Weights of a small GPT-style language model, trained from scratch on English Wikipedia.
Size: 9 layers, MLP 1280 squared ReLU, 25.4M parameters.
Architecture: no biases in attention or MLP, untied embeddings, some layers without attention, local attention windows, hashed n-gram embeddings, skips across layers.
Training: a variant of Muon for these matrices, 7818 steps.
Each number is 500 + 40 x the weight over its row's rms, rounded and kept within 0 to 999. Layers, rows and columns count from 0. Numbers have three digits each. The size before them is the row's rms in percent of the matrix's.

# layer 3 MLP up, 1280x320, rms 0.103, rows 523-566, columns 0-159
098:485503481484484530492472533501509469534481516498473507451507424491500464472475589546486566474541500552489546500409552440475454472425493499449495497487376494392511517470430490504445518561502441407470567451525496509450446495539424536517466466533484526543482531526465526397516475501505527479476498538522503492477515468488472526543531495598483519521500551523512523412538484479517570450462476530552493549485460552479548516430491485524516456479537519508546506512516486481499521490452534
109:529509536501478472521497533473505493489513508452549514488431474557463573400453509555470474441519472538536524477495527479524448504470467475514598581460520498508506471548467537542462445462491454470488506516499469496478518545430518573522436601555442480451557513520488482537434527486503540454494452576526441545564414485476504476518534515496567561484523466439477559463510517451520494595491489505529494430480441417482556569616463532539548563489496459485540462527541561457463509545503562
118:554503476516504534465515516567554466477522535557448529489493538494553580517518465484519465566434453441494512460541440474459593488490483470511484488484494498521533497517546479494466576468484439380545516516501472506563422459504446570485519510531566506505484503488502490548479496466492521552541433522525472501528540479495518487453430429565596457495455532533471485497539474484458503496492473519601482497497535470508469514519510526428446470403493532496567454466512448535451467461457523
090:557473485456355464458416551417477536452529431546391514514495452527519550443496470528487534527499483476543493594498456521499500484483533498517457428532568571552513469509480531446436505570538484493511524502504492512519442487476518532578477474470478520522465540457510419481459512547483505474543442433510446521508531466500528487507519528493513543522516488551449523457554479495528492461451500520500498450503506495453486516622498496540558520509505523529478435547522484426545514454495472
104:494496510542474439427517532508520499506465491445499514462489470465520548506566456455474500530531559458493481414478548510499520449444493525496508548550448435438538542463504520472526449517512546608432503499547497478505476480521506468538462514430462476484442448475524572444491505457452450545481544532448482423533482503483525462483426499507520538465467474507475495495491481481491549566460393514474544543461535502544496499497527508501471479528414479525455447456541455472525455482495496
109:520458518521457469481547490523557512550475453562468496547477534564453488480494508533485512500410463468523588521482456456402498505596531514484484482539458547435478525479483530519466460513498503557509470456511470498556478529536423491531439446537522505478440459503486530530498497519505504484579556495517447469562453470454409543518471524447474467512524489523519460492452462496444562477446511424539546496498500430450539478479549511576568497483445499481491505449557490490543482492491409
079:546486523489559445484541474558518526503579492547532561635392582497501472455505478513573517546478483490505548436511598389476498548517535543558546518507517484555520613544488485542530494507450556458498517557517495496458468467581529512525470499479493544500527513538512471595510501510530478425524559534496513475485442472536535510586517545456524544447535510493525462458518442494508492435501452511482548459505499488523494509490463491584550546485471545528451528509465516546537450450456505
101:485436531545468511495473512525569460532474522448509493499498497511502482509540505525531452466520539625440494418438485555517552454549485412471513498490519490541599521526479476570478497486484572517497542449509486514512487465505514473478567431436542518544484460489518504536589461485536466423489519576529524537423476509499443441512446462488474505432510471462480539559479534481562498520538519549576536525548518535479482480564488584534564451503471509476537466497537460498519551512511528
106:473463493505460552495562522465534504517506450590519499510457503545519477477532464506540489543526499610533483533476506452494458458514460482500522524471459583451487487528501631538392538444527483530480483523463487444408462530461495542477519518483472517452467441471411503520551453454446540471536320511497480522471521480526524547459499511501488451546481443481481507482508507472498522503505576464544431568483540528507520462479471565491580521438482436476527471445476495502431468558459509
106:526513480515502484507510531454549470516490497491501435523508503517545551501492525454489452514528499416477489538474490450578552497473541557472493516560474512504505388502401434399542494427488512526518430495433524507446422492569482571547500447519529498485525478484571473502509503530516495535477570439507508480487410530473519513448526497582494439488454484488545498497536529497532453499556504435470444444442608489449435448527491489497524465506495520480481435483478580530507504454480486
111:455519526551552493471516488517507529465551521480477517536578524406562526506528492529575484548496501516473512464498554502455518526542455464482492504478566529484582504542504502533430488488557540559504594469505584504508441505464508446600435561512502536516456520447500564518518516469491472467533495560531552532369553452557493527483500511547502552502473448411470510480449507472499524517500498481417468449404519533475555506506512552567476529518512501466493473476505562491516463482489428
107:526501508502596525495457529518550551603460534475438446504560523483493418480507534484522461463568459437483432474534600483482540558521523518484533569482495559553486474490519546473489467521517554491466461504537498472489521475564514522521539503517442520521390473502442474466506537508486479476527516526557533471480414427518581566526529550574420526554439501461528565499538517469508496544443506512476531488500448481520553462448544491481542534568479542578494454556478465581480513556506407
105:526477566548483465493448541508539495436490484486520496457495522493475493433500456522570523537511462532526513476504566491509550517533474518495469518507493578489526511414593464509545488421448498513434495523479445467507529507533554558524556515403466547500532458557445570452551533540531513548466513459568513393481517525478517482483554487502516469470492590497506454488467484469520476504567599497572538445532458503429532505511490499509507474456468510488514480429493535503459515563480453
113:471447551555452474459439483495513472437512493441425434488494485524551505574544498429475461492522504438505475479514497451495492570495515598469484415515420507471449451530436419469499503510471502451519479486460515483507541519534528489441518476517542530456490498460488480514588439476475560475459442441476511510533462522552509487533429492494554507566489434559482542494542540554510525521467492537496546508450609501435541470524545501487489492541425465555433469491444523531535540502522468
092:513483540570484480493423501502517435481496467502449511461455449516450432500469509463497563511586477551554471510471577524502413495539466480445489508545485537500489518512495533490523445520487514485492373422426506524437474515388468483555508460426558612528535501538537508481490504491498543539508532505428476471562452526483471486504514461475527507607511476532556520579471431507484543437532422482485464481558504538468508456459508543528566505523473494476484529459510529479474521526471556
099:527509536510528574503471554521495538509382427476481509501437543553483485502496544464484553472471480450499452517537467532495465487476556499366527570491462488485527460539458502495445515483463501509508485490468476549441502519536487539533505509455452558487539477496542529502444430486426416483544470495573473557448542525531526519503503569472447489535528522538474512544473486484463457478583505513518551424519540483491486521479515500517576526447488513503472454484475547456538458464421517
081:477505512511471452489484426489490467499517472536497479550483549531471491534554462523462454475491472498439483465498547491490539461591506542486574510461574589430471471507495555436538478533517589524497537536438436445472414518505483534446508492488575433517472541538467535466512493500547504489456542509519571476480461512500536513475483504549453502537506496481528546488500549475550546533465478475507514526488563516471526457475441538512496480461553500505534482543480477475577428491500521
099:555557564534523499568606574512498490522500527520474469560506436564508579500569460439472465458556497540520595549512523444526428485517589509519514553544526425560462470569450513474483528489464488501514503524509489481491406524513534512461511466490584469513514533518519513504523519483443506539447507471510529587540386476451553473515475454462407473448489500496538505478506491463518546441536498420521463481439555524504485552531609481443551504474522460460518496506471554529488549454488475
121:431561470478586511467512483446495520469577465533584492509524462470469502520472481530570477510461571490551489456443516556399539490557552479468530514450538532457443524532474505559498536488494494482529498528464505489478504520454514502564507533578498535521471463554554534549491507559597487509541493485547463488447558554495547557514561453519535476512504536459455485539471487581553455535514530464509470520489506566523504527449546493569449541505464521478473408529507477566447437502499525
085:469478484453535535516412541515493633518536490421520512469508565555506478512479434523524515533467517568485524490503501566486484534437496508505452465531480485498431511459501543551571493538503502493578490596526495535419458474453487497457493530466545553467460518491487483477522517508537435479538489436451506446527470525486499517490482513532448496426510464468506450588490417520555534536484568530496499537425609498555544475443428500567454522507472512462483429496419481520491479478440512
085:531493431528535463453571521509488460485425477504506592486478532548443528488471507503475575490445526569505551540604509517424510534534536514425472454538473439467511452512494549425471472488445490544541441628452517462499529537458461544537444398453483513524548477539502479508460439413490442443490495491526505520547440493498529479531491499421486490452479517446519514487486532556461522513420541561472423464539486484566503476566548500492502527516504463454526474513521544445562550555483491
102:546502500475500512462555530404467521484514467511515465531555486529430527540526467450618408544475500561568500536486502463468534531562448482589490538451445537437535534453515459481585601541483454494461475468509596576515488459546576531488472509499537508519505506521515544517502546599521539515526526479524448490541487502524515457507471486510514445561527593511498516484474522520522467500538500471497471518519535462545519496472536481556464504526461512437523532529488471512516508472510503
093:557484513525427526482450508533482537502593549542484492489573433482479526507491523574442477483513559551463465452468421472457532488502547463529481513484478452498470489450486472490524519528517517468499482472434530535476455538480576491524454484502495533530498486527492542473489518504451538450406499465513448460501574520457491493601496595483521544508531508454487476484520529472441541471496556463471481508412483500541497478599466486512562493532523488575507481523472478561535532515428506
104:562556500515443477458512513475467535501452423527495538482476496519497558571518468521538570425519499544453415476531486435440529471491479472542479498477488513484566418556505551555473549529469483434532558589435456566536484531522431523512413547496484437491548470474456534518544485535473461496503510509566423544549502518558534488519517546441446499507461513512534451450461499472473450500410618505524534535515466395475459447486534500467540519461546596489494468472550419454470496417510425
075:428444481505481512510496522499471505515474408445528454503503473410520480510552516474460421440545478538539444499509449554434403490424502576486485489529490500505490526506475551460455495470493517560435395505493539463526472540526535492546582483492489519521473527428527489472516422462537434466489550528447563456540474443522486580470545499425454565494537444523517521495409510454501491486507462487521534539484494510505521508495527472401502505479498356511562524563561489484522516528504524
100:569526485478518484525533539506424512474487457418495534534560421562546446497507474459528396466563560546490490527480465498563489532469537502539452473534481469498533473539464531430486471504418435520501451513476440463556500464530535475517559538516407506435537448401508504507525532590514518558485517513432517517548478515488487457472578428466552556430497498532501540547473487477512516488454494540554451472535481457482454484518487488504445486479467464457566481474528512523574502443482496
101:507477544542494497426510526427445472437485507519475537503358468520481459489455482466519526503491510550568489492540598507455554517445533451467482518578449511486500440533465493581531489529439446549482543489442507496497503475539551464523504524470549539504521513475480516535519578482445542527512450534517520509454505484434505519538467491500510484535449425472494471502551449510526541536452467556529471446477481466490428463526483529489490505514436545446508470534513481477372502487506436
106:472483498492488538554503528456547434427503550488463472521569527462533465453526540558519464539512476526430443547595530491537540538613555486466497508496432556509511522526454503503434544532492482507479464462491484523479473557455486496408514453456547554531481444433515558462572566492491524499476525478494552557492464495516499455560451537551464477480459442434515500510513553474559423497453503536452496447484444584536556529563534489497489514556446489547477482502519500469511486527599502
105:489481527516509500547506506539500502478471493390478449488541508523540392461475488541551561535512479482505529440528473532493495447502474445450455514512523466469514492474575549533534576554479545475503541504505471390514495437506474537539485432494536454496498527504497485502500554596483512450541512520538488514509506452518582500535448548535480482486414492512461483499541501414491456538506440537485534486476435536469530474467430456455473468547473496489453484557584465479361469450512519
134:516510489416538487509468536489485502486370497499467526517471579468532509542476520473523546521511544514458491441483499477519442491526580444437472513499475466425521547504462470517474499477479424522430485505648493485502479539483548493496546414473466462533455535519491523450472501564390497456533534510491442510433564505488475551533547512535486551494454470518493503525540484492501539470459469494535498506489531500544517457482491512509452495510523465465430487516503489560450569486440475
104:590508463501401518448521503566492516470440400525547541437493521499487488468444516486510541492535565465529435472473533475596558515562521519548530565478492480523487499478429510501516509489525549516511544504468527512497553495450444489510536545449468543413475472518497587458566471513454503514493618467554533528446477563556501540470530401466510435514506515478553506479504481480470496504490498455466543495489478510471497489443479535500489557530411486451452471543525506529490516430568573
060:515481483520449471485525425479503435445537471544483476505470478512504572502447463509484533479494482564516460504476497550505489601508499437521464497440538484504515490456437540543517559591452512486441539456470471521430522479529514491529487481472530481506544465574442534486441393488464499511447510514591504464454506537440515508437472442486552464524484555546586487528566542526507528547512501524428483504513582465541467452474468411485518543492456471477433517483404532459524453542463496
096:497448510395448454555577486458515451516493529538456509548532435540408493530520572465518421498529538495534470443592530546442503472496554473438505505534483469503519530512482539535516506473493416548487443533490539511508533457523464543454498522556458531535417408499470500492506504576493524524484549470566491465535512557540487530485497427469482499439506477551467563560515496521502582461457415533411534457516432537550498498471533509471491536471476406516424526517543483509429437462501507
109:553504476442550523485535555490517505484522471600446525430489540507471468475434507499416451463584522463567480557459529463496511436528493403447399492538476481475454517463474451468485520572514488457523467496495468417443505503480501568495496504528441461459499533476532512460546527516482553565526532495496485457540472492543539542516464519431499485487598536581476564467440485454484572536443535529561515526478544470474501483496477487512495529496486487427486542455525538476507454479515515
113:577493460461458563467517522514451479547477434497552503575562470560533430537516490531510507521526476404519500505476461616544510496480409479454543486438538452471535544544596576543547473517519548474521490511468522554526431558446518517512478454538436422537504456521584520517541495523502463492519512491498510473461441476404478442526477491472495440559400545511492514471457482485474452543500410546532536551434538447480600477468487535490485482504442508564536496516448535475437496511498486
076:488509521523470480434515546470530498527500494562503454414425516510458536503480436526551419523494511494533475503458557439585493433522521547452527551538485537471508507458517486532540469459514429454570539560486447467526443477468496463440514480505494510461474442505440544465577526487515439536503518459499479497482481540505461523539508418511507519489436501486537493509520506556492447398531526494543464472476452513545533478464520536485527509450508457538490538537455514436458475522543507
099:443457484547520539484550572520499536533516472560484550500509502515532434525475444565527532466473473548414561483503467505502556560555473510581538545515537531516511490486511499499451540437454522497475541544540571470527505525499494496504491509498552463534557484479490533451518431436524520476509519425498493506472512515517509456492520478423429457463442532475483520453558409490544497535539451444520519495510469539553517430530545506541469490555564548543491482471420488494431524458448541
093:462481502467579467519586518507498441460510513497452509444473500556423466493526490488446466508570552497495463507460530492463450535471508424481503517490513526514564470571528535470502589499478435452566452501513515513519472453485495472515497473499390484511483450519565537513517494452528455472500550441511526454502465546497528536480473599561659541487513469473556548520483527458467579431508498567482519515547515500522546509460485504524495551453435506557579454391457470472525495561466476
113:447489524457440437510511542492494525482502494456525516422545570489480464483568523553420533496455555460490521528534492510537512545571494466492488457522528541597491459429562563487456598508474448473503436486519525545542434496512457536547559464549469516483536485478477485473503572457504513485513543511548523486478499477474584526550495559493547479483561552495428475508379477482495517508524524490567477497505592499445476469531559504510501497459435497507523480474494429505483496504431461
096:480480519537506557509533560588434453455547517483475505491492498479572441495480527502557456478454469537499431554544473484473421516459441457552491577485367521514495476576496509420466517462500464494505511502497451579549513504511490473510522519567475507520484542485491534454495512548582514449486486504471552496489502493491502476532458555474470502461506451540495562599470503514423504501532516505541499462439480414536506498422428531487526508556502494546490493496502494557557516516468483
096:500425519482546511565488451461501485500536531522526547439514474507542544526495480519583451526544515476566516476464561529467488545435439589425523519590499473491513466527411520487506505541524478460458469517504484532582499470582511483508546530469574527500507514481588521488504489459539472489462469369538522458513544496549480520491463516493532525573510532485467537523499483496507445543407525517511509582514474482511539490514523479550459516533540568408481464543492467528461459568439464
069:511488499426515516511461514458474472441518512466440427563472572502576508561518437541515588466568458516488530527473490517570497503467457480462523484433558524526499522538488537467472447495523522473463565520514473483448513549436469440467554511500514519472474518501541423567437448572445438497543508482542461470496432510486505499515554480444470468535562457552531584465478458547518544555496527540440464531528544484472420465520478439501525544479474481496458469518500557455476442551499569
116:555430473503503526567520505474471460482510425493511516641526511523428469587517535524500479443469451511530512477484479546507456442536458521485466495507569593476549536438558570563467500481440460528556520516459511566451559564459502539560531504567557537422467562485508503500494508532509453542491440512526519505434523494518522577453523543474519505529525410481540572505470550514540491441506511473498517571537514490508446522509516509532499545524570497515524502520531553490472450474498505
089:483540453507546417549553552480533459526512408451530526553499523547528489467468614450512380468504474459497433480494532557461504471461513470494457437506393508503489533507496535465520536469480544555553489498462570504498475480518559540497514515406458461529451450495549498564476553552431487607465483416466520533530531474481581491462505456483451529436554503513573430470592496544556526489510395542503501527590524518527517475483488513423508474555393535474478500444406486480521546523517473
# layer 3 MLP down (transposed), 1280x320, rms 0.0376, rows 523-566, columns 0-159
106:540550471492483504549494519531531506511522490515482509422527570475498471533445529475481543495475512462434480504570475535542491469427427539516542522503534504493539481445441530487559414457543498439468524458475527574570499560479455500510510428498482614462460495476514515514494458568495513553437490524570497506519491462480422463548507441567518471525461514459554458448599481460464561478527466530528494619466455476460523454503527507498466432479494491457466526616550466486479490518471506
112:518558411540455546487604471497483476536529481504526455467529476481533475507526440544500601543580469455479459486457459507511517507484502497527451512452518412498491476493577510556536509498443468538436526530429542542588474450529455472495558537474449576484525479442476496564496496509465463479521437461465531476501457473552497545557398480447467502452480547525494471493432500486571513507443450476581499455485549491548529518440495485555527427514542502482519494569600498491502459524524487
106:521480520517525534443466526583528568503478580517490409495535493515472499473544478487581453512488497493538504494493467489557507575475513561562484534498459460511482598551467486432523520470483432411454479556555485515526466513536486453493605494448537432536539516522552547467476571541464435482578527562549517487547516534535559548552476513475569423539540490479484521523546533449469538495480590522413476460461595467471481484483529535485491532519488513534567468542491522487594503508453519
078:470536430539542480422463439521475487527479481537440452473467432571540580503476515591440510537580519494484415510470466495457503541531524530552474505488546516584493482580489507429454533503459494487451491530568556507523519437485480500513596497508433502506540568486517514516503468529534567464558517418479474413543558535543532508494492502516473532472515521520463498498536478468526481549408491507472492573498547524503514476463423514411566512529508486525514524503520524475570569457553512
103:492469508453432541507475462420506552499516453491451479471433462484496442478513507476511447537469518504531505457456492461519481571529479473448508567516503409453504560511505535461536543516534503507546517436487444549475557474542477475493520469399519508481450430478510541494495388510493455460454457541449468516516547565477489539505523454526521512478474507521527536375570482568464523602509398531477517523481544487432480509455450470479490447475448423498475461510526541472581452542547552
128:521463490520482548451558446535396450447518487522445502555516437470503508488465558531547511517446505529509589485440525557548509525548549501494467495485497543514479532424545437580507475467539555519542482554469504574525432528525483516516513493474473544418540446487452516491489527552435500459529472435535492481581434538497454532530486518495514503508544536540496513505528518557484459531530534400516497525483491436427564556514495520494501425479521624557489515466472455514487528544530523
078:517439564451524455469516515535512612482512541517458497516473541562501469541503523530558424486533458563559489516559555459476505537470531525493521554448528530423535531504465547529514492448527478475464440531532482568503530484477502471526517513528466496498557506531466474569559497443541509563497574527470498495537448511578442454505519445499477457455455544510528489481507452539385497540495510472493577477452481381540443525522448463577486471513513566480505487515516409515523466498537441
097:454442476480540471473525523486544488520519497488510466503500481511511534495573553518530423468554510519447486489497491556504536507469473516495561508570554447521524474516486493521483573529554542405506533481459498511449416544517459477519546542528519582496451502478504457524482451444488482455512521516526543508543420449555519448583489494452473562489475427489513525462404459540482572502549503474496532491502495477527562446431542476494534456432561536520490533554454480497466525494506497
113:536492480515525420506514455524466478491499546519453497447505527412563538468542417473514533455513481478477500530503512565495501451443502475582522526523468506496505437520469452488512481548448526466505537495591500486474485528501484530538475507511564479537457476470459558492530488468486508495514569524474489455508482473485519528526545514574459527440554463525520503481465487470464503537521539484487535553479463536519492559515501559459527524520464514495539496526628476550457529471540471
107:598523552494533527509564469518497468507493518443491408549473473526532484542488430466511514549570473452496530490553343506506525527465515520423494470528439507451464469454494453484542500506477497522427449556481513457552467505509500539536497444534504435539465495504567529432468515523561486480507490438531542461448555475470468495538457503511474480555454482480491521504470515482560475585552490456504508445538526503513469441547538487485532450399544591534442489517524500471488540439559550
112:542497474491494423497506520483505537470457580480472489487469500522479484463526494519461509542522477550537517541538441482483436491424461432502490418473509440466465494449472494494438500479587514466541493454478529466580503447579509473492514450506450486536458544439543495473473547519547428495477476496462525524501483400484505517502521524456520458444474503477492568490493534563549551459565498400511466514493532470455501495507509458514562530438518570531469524509475560508474483504520464
113:474485568513535500492560467440482525477450512471541481527531544571521514562521519553505551527502466566466499541515472461496510490497535445472472486424485467530550539473568490515514492494528477513495517527424510537580524485560461530506516496512485403516495499531535498473456490508421453451519557442456515487479454415554591510480495493511513500508488473423594522439457470546482485520423531461521481522461477513556505556475498485493485466504459523586506496464453472471459533499501520
104:543470538530503554473520512548484534519468432491454534520476501503464457438463502522498526490427532443468519418595525496534546527526533525487478517517534510430622565436603591496542440527451526496500472448540460455498564452463576533514536482426528487461527501483499487564528498568490480501425519490474486455460579473514501494418444485481489413486503506511491459493540553448495468546582432556565515477405495425474583446489449509567512472426493541529540476488478395436489505552523461
114:473432470478480484488534506586477480533467518462420523510450406559434470540491576561454563445495488511586541571531499466590573481422521508447521519516558567434472489482456543511525441481461484482487444497468503426503492517489591488511530525534497462495530555486480458490525464521580492477468472535470451493462526550547535541510538505507500519555570541545510443509549536434434466586476523531495481575501504483507492449482532556482429389497555547469462466484409472408514519489448511
097:436448465502545533409442515531458431479531466444522499455504492462473489513523644544506519495544425507536530520449470477505514525579469501514505562562508535506581529518519428425527464494521484457455536456448468532426530483457457495569543429508476561483548504522561489447452538526469546522504517523444536436505512484476489532516463508463558556433495459499485424567473436498415475535515487468473510483484475564554528470435437534540481465516499460523504523508520490557448536569495559
095:430432475540507547461563602529467543415564437418480493498490446433552565506558470526492536468466528455443435509532480499450523468446543518535499529494435485584512426517462492420475485498465512445457551483513467527444524531559454446530481531478439519568542514476460444500450485459513466507504473511513497456449490505583498545555550551442467451511507463523465483474476495481481496467528437507515518508495543598508447466489501509487505541504527533506472510421450529556472571559436533
088:468534456439471476480477458490500526474546414478457472526524538573495459476552469506491464502461521491478478500504441462490525528554531532497500513504492500494454508511489533507461539549475470489496507539518428474485502489515526502517515440511509483524603596586425508448501514519578467484515535548453568464504497566503466456482435495522548546539479470555507549463442506487474496539510505472489558515558430551533528516470441533480493535395466493456544504498376525455509496524490504
093:512518474531506460537445472502376491469445576533487482536488499525518507561504520533497515536558551446574458497557572509544512418542468526482466486460555510556527506514443475490514496575482482536498493486476430398556507498499430566475528500559513509463614590411534508446525428610527466492472467515528501525488532415413522481433486492516525488555566473434514475505451557531481487450509484478459563512433527511511416493499528535507502549490519451450425528489366481482552439493513516
137:463499367464532554419475532458439479481525486543469479472518529551432506582519440575486562494563510491474517544473510488535506494514489437500482446456502453480541532522496503562451572530530490488541494535539505491468502527474478476514554490524479586476463439461509557507434454488517520521549453462436496474468531474522602448494503469518470519515490569469418515447443493560487517469455525489484524526417561506465478545424544428520473493497516517474461476499475390554533449509579523
085:407499472551519471448475537569484462534502479556411481365521480574577490509453438577538574533468497507506580489543436516569495589443476486489521413472543494487483511445516554533481522517535483451513492483451552504450514564504588467507496435484470485459518532467501462469549472473533553488504529446435481514554550515557569471480478544447522555488557523503553480454440503537483547483488429514463492485534493515461585492545439524499436490500512527565470479497468508514499505500567555
097:456529491502555517516554435519514520448471464553452545450481533570523492534467584509567593520523450456467543523532438553451488535524503500420490431480494492513408504478419487462490551480479552564481530550422450494517550515452511542599497443487502472476509455543497531477432492409531553497466457555464553488493445524544471466533544588526471466454527546493506515446482506493475444462496487527435437456523445553516547472520521507484432471473555514529559514519485524490532495558445441
115:502448486554450491504529509472468497430559533544516457452407502545572539480498464468480492543545512436517527524509453469455507528531537514505540531465540498495501470499471514522553500530463527550438544478516471474499488528481503479455548553501418563443555552426453480431449475574555513487526487537467510538509445453496475475448558384479462576484433547472521438498466511504502437536508546469491614570508480549486440467494515488531490489586534521472519507506538507514444529498544491
093:545428505528525463537482520430523482406423455488531589510575395512511419467532460506454591477446523536542467473470488595420478479489451494493450572480488441517463470455491474495530431531563505520489516546466536458537517510498595495507484478479475506527481493454564462590502592456547497426499516472521396495512520443499555476414447508524511475536505507451406507493538581510469551515515485486491519398563480515546501455521487528432478476499516469502477556520356483507484501529526514
107:465509509491477501507521472600502536526472501563509459533576543488506489524457531513515574438485509595468549474449433498530526493496562524518462483476437529482461498464566564513482496563479503539523487519438561501503473571498490506440512472510484494469490509512492606494533485505493465537525439523517515575488510484528530471492522535479492530508454543518458469532470500428459483478465558502518554448487519465492508529473494555472572494465476539556469463486392441441427477496508476
069:438495468506550505456456571469529515469473452519510474519508531451504519474521482529461505580484596405441495516462513490466560484478504570520482571474535493520461462458447521515466490475460538545506478444500500488530410410601425410489498468588495500495498513534523497518482540517444479523467489516433465483512500494478426546502494532523558555582481374481496478448572510488483471534487460500495593496484519561444481508498492457472493545528485472500461487504537522536556563526463421
090:477491489470467477505558449522545588550514541488480451477505456504526568516512522462484516492497506527527502500415488513479463516536510550560555538517504563491453462459520479419535477510550522501464562515407495590508503444515526469523531517525472505505535513479512525404518487442516460539521529477489462496469422429488478472479510484443524483420515547475498566565434548518524467449480506533530519483565498598511467428524496476542474454413555560487569476486482543538450466436543511
108:508546516441516557538589484496549471493498488475437497474479491426532481537512568459531419500426516532521536497472601604502455537505478474472467422528506547470469478500473442567460540480537448518570536492472517532433529516458467470506508516514537493564482553427488479539455494509494493557513533468465458461469449518556532506510494491469465475484479496497445524449450494459460543519465546525466515554451504446528482561545531521504473517521524548482513508547421516454501572490575552
092:542561484490482513496522541515594445501476518475437447530467522447501462406562556586439490511577466542423528509528555477527458455531535433515488458455537548523523471495500548462492507554439498500494477410525469497424529535489522495481513500525537503593506502461518489465494484490488474509466531521483549550498474428492522431478530488512489456547453565468505371494517497472502423471502475461519502548490458580509535529463503479479538556553473475527503523479520430444454456518519514
097:473506541520502554534545528529495487537555476519477484526494527548499452457601550514518548570500533409489532465483473522473429443491541515508476468458492479536519422471480531544513578532546528513490559520461449482551507399489514548438389512507528463505535484475515494485499471513426547455516506515491438514418497441494516469497497533416497485514477440473436477498506525420554480548518507499508451478513498592515510473479522457448514497588472448547497512475508585477446433506478495
138:495536518497487492515447480519531497432468490474482528502538512457491463554437501431532438438520428530530487521487449565481551409531544538420535543501520564482462534562554540441479506431505504444484514547499515540456561402490498543501501414502473472521512526444456438592537535491481506476544555523502504485457475513541512555479504510515518557448493528554496570535555552489554491522491604450510423520493496518548581480539524521468498486548460479502499502561416514514453578448485514
103:515464477475496480495578587528526493494459486591473500507451427482532489454477414540547551476470497446459547443581484505522505457499405497549522487495470487488509492514436488536487518468524524439543502462438537579498444472448514520508464520409564445509517466467505502495493558529419535543585491487521482510459508525529486475470552477496530533470479440470466490574476508511497552512504473511530416510473455501527463551426501514521456481495501451509373491457560559496487511543590616
068:513501493489438483422500558507581515522496435515538472541511493509561554505494503458529520505507486551527487545546536548491609565470436498521428479504584477454523456510437476539538561566561442478454536509511452527442491540521490416434554448411467480472459546547445570469505486446464524473491472483574533551475498489496441482517491474569532432442564532527523505537524467472535513491565495479504457487521548456544529491551541481451473462487527417469494525451359532473463428437465450
115:466521512442515506545438561515495506496496475477527465534505494520524444530510644540487483526436421590473514513517546534512507482514531529583476499508536528483476519528530519520473486433556444535494550530464512525506445537537462531506468506562480538487465468441500533517553484511531473489462444447513490547456445498537560531470462529528491502470498496597480464520490537492487452562477550430459483488454448492523466483544469559513513537473474539474525439498459471488511551532512481
114:583499521498502576523553499428495470454468543598470554450455486491549439529507516484478403491531488526562540441503506478530436534509481528511478465445540414516504483508513479487530443494497550512521475448494457467473446503532503530450482486482490503506436563459491514462494498463494534519509482464475555457506412443532432539545534468517448516522472587518520477536471585547500516490535578491463522513446544464414574439501530486514459413489452546430466456490473476478462480503504525
105:518500507494524453490488494510470574507440481532551498479577473537556516445543577511455474436535519491519466496493521526524509551484438439462552447549570541512494506533455518519524549520499484524532556559439441562494565476493496509401508523564460471428556506596520447444524462416466501499524497427549517528492478505454440464550492490439494510510500491527582483515452487464523489464532429545563467541504528547469538438474486590416553452562548478546428500495501489565598514527499513
075:536481437535500435442486505393528496533563531522397446449442525538562544444624445534556471531464527529534551474480517505508490473508510541507554477468522524553494541469528481493465488509477492466578569482533525521544536552528475528488519504406443520396475452507497544492546486511492461496485461496506495493534551459451475523501470536532506452437490441490478503488565584447514487451586492532561484523472420515559583504517433473473432532498525432495497511549550449546555535492501533
112:466537440507572516537514568430531564544516510463527528481494525575480489437522574512492419480478496485567581500499438505544491572556531534499474485490496463549541550506599430535516503472559566445520530484502428462590491505551503470523503479478488488519543517516486531484512444523443539525558551459446464528507486530514534442507530417447475517475489513535423498482500508496524434518518522505524503526457484393529503470514506501493563462513572534527454479539568433493494484513461566
090:497514493456539473471547508583512490492595540436511465478475517497508506515496512503433497521479402508508506474520544542472456527500450466527474564499537475487505504490518447490538530461522515436525567523542512461501494458532444441553548505478480493482507492440507491497455551414462501501488514457516536475464449504583488550546434572544530493509508564445559459481487515391482446478513563585479525522561470562518466484421444559516516438520407566499523559480500572531476475508509502
115:484514497518511517546447463583501467483464440487439462461502504531434549445513540531545417478480494557508585513513412519514478567492525513520547483501441473514419541510501525511512545468495416485544404421503532537520468463486458474501505463521465524522525481486570527469436522482491436543477470445480491528551544497515522511555474511452559500471440527471480455465572475469407504509540422477523454450483568560505404487498605530484536493415464427538534500496498498522495496511516584
094:461452537448487477491489462520424467365520528614470562521543496503562483473524527510512529529509472517539430489572500487489579519447522521505526494514501503507415530470477505439570530478488492505525472500420474420482426484490473461530599455500473508500474536459565485508538507485526464439509528472599526528505601522539531548442455458523476558519463458513499556484560482523438504556505542529460436481544519529495549439538479475540533515496473498540459548541412515527466427536521487
096:503503481489523499532522502479509565514516565512550504499528534513464488548545507471582581510502505534521441512517489493445510471488515516555440553548532514466518464508507521469511490480525507576463545469466517449433515611522522475476462489516539478533555538508480458506548506491491418503461556416506403458496488538512478563442446442509527493424534462490455504513449460491509522566542541502458506457555582469533478537553496509504494538505593525481459431424499526536436487568530441
073:490483490535503575427547535475540489484541448491447507569479492488575437573493516480496604408530507545536491496457520525470512537502511505525432529573492583429515480477463484530549480483482451481496519476576470483475577525505450546400521456513579528437417525579539495534517526419464509386525466431511531498475470424485507499509506489536463444497527499525486545444491576523561475503546487530484476528528548492527558504492489505465496471465513459474477520441356492411519438472488486
117:544477453515482469488524474498480553569534497503539443552543466497438518567462485483455458493494552516508481532478525459468449511469432528533552506516529560551443505497556424505510496511489556503485560494481600508529469558431484560463548483502472501512512439484515451482509516505456526576514482437525558568509485469485528446485501477515527552479524519422506490520463424514457576478525488507441540530486509485539487509608521497447593506532486544525464482468565483518482474449548481
104:496482538553541502486494472522500478538521507501528483463485529521480485501466793484477374516535510485533425497470464489576561480561515487480503502482518509540492532486562514532508490413534518537510578461524528517476475534487474512496513524518524533472483461494520519478483528529479520548398520566524478508486459544476556562541499514454521525522451515545541485551498503531452501531532533480479559513521552548486473565532488502477515529504446436489445485493393528463472468496573517